{"norm_place": "pre", "attn_scale": 0.177, "bias": "all", "parallel_block": false, "init": "normal", "init_std_qkv": 0.0625, "init_std_up": 0.0625, "lr_head": 0.0101, "grad_clip": 2.0, "schedule": "wsd", "decay_fraction": 0.738, "decay_shape": "linear", "doc_mask": true, "dataset": "wikipedia_en"}
Each number is 200 + 40 x the weight over its row's rms, rounded and kept within 0 to 999. Layers, rows and columns count from 0. The size before them is the row's rms in percent of the matrix's.

# layer 8 MLP up, 192x64, rms 0.168, rows 165-191, columns 0-63
087,179,166,177,187,93,265,188,160,225,189,130,221,158,215,209,214,195,173,167,203,321,192,81,217,262,215,177,274,159,225,197,200,230,169,186,181,176,226,192,172,156,181,199,162,197,194,238,211,246,206,186,202,157,231,219,230,192,289,216,208,268,199,197,154
071,225,179,141,200,190,174,259,195,186,280,206,254,232,187,229,145,160,127,165,182,206,242,202,233,180,239,274,161,230,220,148,216,203,197,291,233,162,263,221,264,111,224,220,205,190,224,225,240,121,216,179,196,208,245,174,205,180,187,243,257,216,256,138,219
078,175,187,213,190,185,212,161,219,165,163,236,170,241,182,184,291,240,198,218,194,201,300,94,258,185,270,227,248,208,234,199,165,205,208,256,220,172,239,188,185,226,233,176,189,162,179,175,220,74,251,147,271,204,225,163,207,222,225,205,246,246,192,187,166
096,150,290,217,281,149,204,225,206,237,267,178,180,166,115,229,175,199,219,182,221,170,225,237,222,135,219,201,146,132,169,193,202,186,149,156,167,209,190,252,208,219,273,204,192,138,153,215,241,221,248,159,163,271,199,237,196,187,226,255,224,170,114,192,191
084,244,247,312,218,257,177,195,215,167,210,168,258,193,241,173,177,204,204,198,217,163,179,171,249,218,195,161,254,212,157,167,144,227,282,209,257,174,221,206,213,198,176,209,177,152,204,256,244,186,103,205,278,264,220,176,187,181,152,127,152,206,180,169,254
111,215,182,228,261,213,237,163,187,224,208,152,252,183,147,238,199,224,257,124,193,199,309,197,202,215,224,138,203,170,188,217,161,231,173,165,198,215,198,101,208,199,252,191,205,224,182,123,218,203,139,149,251,165,178,211,206,130,123,214,261,256,206,243,238
089,169,199,219,205,198,159,185,141,230,225,274,199,175,204,185,213,190,227,225,296,197,205,192,198,229,197,259,218,230,175,190,242,193,239,179,199,249,148,193,167,65,233,245,199,164,185,208,207,119,206,213,161,237,252,190,191,66,251,184,218,191,154,216,161
116,120,268,178,204,230,229,263,224,164,210,265,176,115,247,238,204,263,191,195,226,226,202,190,164,191,125,192,120,255,181,192,211,189,187,142,225,200,195,235,171,265,201,188,205,221,178,212,246,206,163,222,195,168,231,241,278,127,198,115,220,132,236,214,183
096,214,180,139,195,207,194,194,199,214,230,224,149,200,201,206,165,254,208,162,194,180,231,256,155,199,170,203,206,182,201,191,255,218,211,233,147,174,199,139,281,231,337,225,234,134,181,178,256,215,288,217,179,150,205,108,235,189,131,188,250,159,219,235,217
108,182,200,171,237,231,222,149,173,247,275,266,199,164,188,224,261,197,264,184,210,224,190,213,200,294,253,283,232,272,201,235,232,223,138,168,229,207,205,221,236,122,207,127,190,119,223,174,211,230,188,259,191,164,158,150,197,187,183,213,194,249,179,153,159
103,183,208,171,150,184,184,269,212,179,190,170,163,261,210,172,196,184,286,218,164,204,201,233,134,115,256,203,134,223,225,250,252,179,253,221,179,209,185,255,124,300,177,151,255,202,195,213,257,186,239,216,197,222,248,165,170,153,235,224,128,216,217,224,212
109,236,147,182,179,209,227,163,202,154,150,193,157,261,196,162,224,85,245,180,220,184,210,153,171,223,229,108,174,249,256,140,237,275,229,220,228,250,140,202,224,200,186,196,211,283,169,192,229,208,188,248,219,244,223,169,161,219,257,191,169,217,271,218,236
099,237,109,224,206,152,204,235,162,170,176,220,179,176,155,215,164,232,292,219,197,224,149,210,258,240,167,204,176,176,215,162,220,149,178,202,218,215,188,185,210,128,188,238,139,235,253,287,114,204,190,260,271,178,214,229,249,193,250,192,144,267,160,193,211
078,257,218,261,216,235,175,203,195,227,223,155,156,211,189,190,102,213,228,232,255,156,183,235,171,182,224,169,217,126,208,142,235,161,154,148,230,154,232,290,174,239,138,177,130,226,242,183,152,173,288,179,137,239,213,178,197,164,219,170,180,204,151,171,193
118,248,192,220,239,200,213,164,229,220,261,203,180,281,160,199,215,276,224,278,190,226,183,112,171,202,204,232,158,169,222,242,193,258,92,157,219,167,227,181,196,132,165,183,141,135,197,255,149,175,180,244,259,194,155,229,191,141,218,173,190,180,182,229,210
101,164,237,166,113,187,217,264,169,157,147,197,240,217,204,235,164,203,205,203,203,217,199,192,164,234,215,264,226,143,156,181,240,174,225,143,262,224,176,215,271,240,190,167,229,255,205,171,132,123,204,250,225,218,186,207,263,202,139,272,184,241,129,157,261
114,164,227,197,190,229,204,184,193,195,206,136,175,192,229,194,138,227,209,192,160,241,163,220,224,155,215,219,133,238,226,154,207,158,266,202,77,218,173,189,110,224,226,250,232,258,192,214,190,218,177,234,155,137,197,200,239,281,221,270,155,122,216,216,153
103,238,171,222,238,321,207,256,167,183,211,217,143,133,224,207,191,221,189,229,194,226,179,118,254,221,159,153,280,203,206,209,213,174,222,243,189,163,194,198,100,213,161,216,276,226,134,162,165,178,133,237,194,230,228,166,163,209,218,212,238,216,177,220,257
111,220,244,162,157,204,145,185,236,177,162,224,169,195,271,155,207,166,231,176,171,222,264,247,186,204,174,204,185,188,168,204,194,225,221,244,268,178,217,204,114,186,101,225,253,157,199,164,257,145,232,269,246,237,159,151,143,170,202,244,203,184,166,295,213
102,184,237,166,294,225,179,266,162,171,171,132,240,186,199,236,244,236,193,187,211,165,223,180,251,213,146,235,197,204,281,194,218,190,222,195,249,208,213,245,172,165,236,224,221,196,288,206,118,195,231,88,196,145,213,289,201,212,211,213,184,190,191,237,139
109,251,161,244,224,185,174,225,204,222,174,221,172,199,202,187,262,191,215,159,199,196,218,168,203,205,271,158,279,76,193,219,243,141,174,197,203,212,227,215,194,199,234,164,211,164,249,154,173,191,228,116,190,275,159,293,175,207,206,205,297,155,254,215,187
110,206,132,207,124,173,234,228,155,237,195,235,157,173,240,251,242,258,224,172,129,148,212,269,139,208,276,195,245,242,125,185,277,167,202,182,226,246,259,245,196,212,161,143,183,149,212,191,185,202,226,173,154,156,222,128,207,216,207,218,191,203,212,221,144
107,221,203,192,232,168,191,174,236,164,166,203,217,204,234,213,157,230,148,176,146,135,220,143,177,179,209,246,202,173,226,182,284,208,225,170,177,197,203,185,260,168,195,165,143,162,112,243,222,189,275,214,102,259,266,165,214,250,156,296,208,217,149,213,214
106,221,227,126,130,236,277,142,154,191,222,171,192,191,120,210,203,205,137,181,128,222,265,184,191,207,224,303,190,191,182,185,216,246,230,213,205,208,169,175,265,225,196,167,224,224,185,220,189,222,96,210,172,176,280,144,252,174,156,205,158,184,179,190,174
095,279,162,234,199,254,199,200,175,243,153,165,220,167,200,276,149,161,221,142,211,227,200,214,200,236,222,185,213,159,172,298,281,242,214,110,144,184,222,195,219,254,131,244,195,209,208,212,225,188,199,204,166,192,300,159,214,235,221,185,186,197,118,181,193
103,184,223,172,328,227,171,194,179,193,268,274,212,279,275,219,199,171,183,244,164,135,158,189,182,215,236,240,233,185,246,207,159,230,113,243,197,203,208,221,170,194,150,239,171,190,195,222,241,247,229,160,140,210,139,247,197,186,233,183,163,227,138,194,215
123,198,276,201,136,128,208,83,224,251,236,262,144,153,228,232,168,203,166,212,176,246,171,201,204,142,262,201,183,186,191,215,225,187,204,194,142,246,199,190,267,201,220,221,203,214,185,204,271,176,183,186,173,266,272,227,178,202,227,165,183,123,161,188,268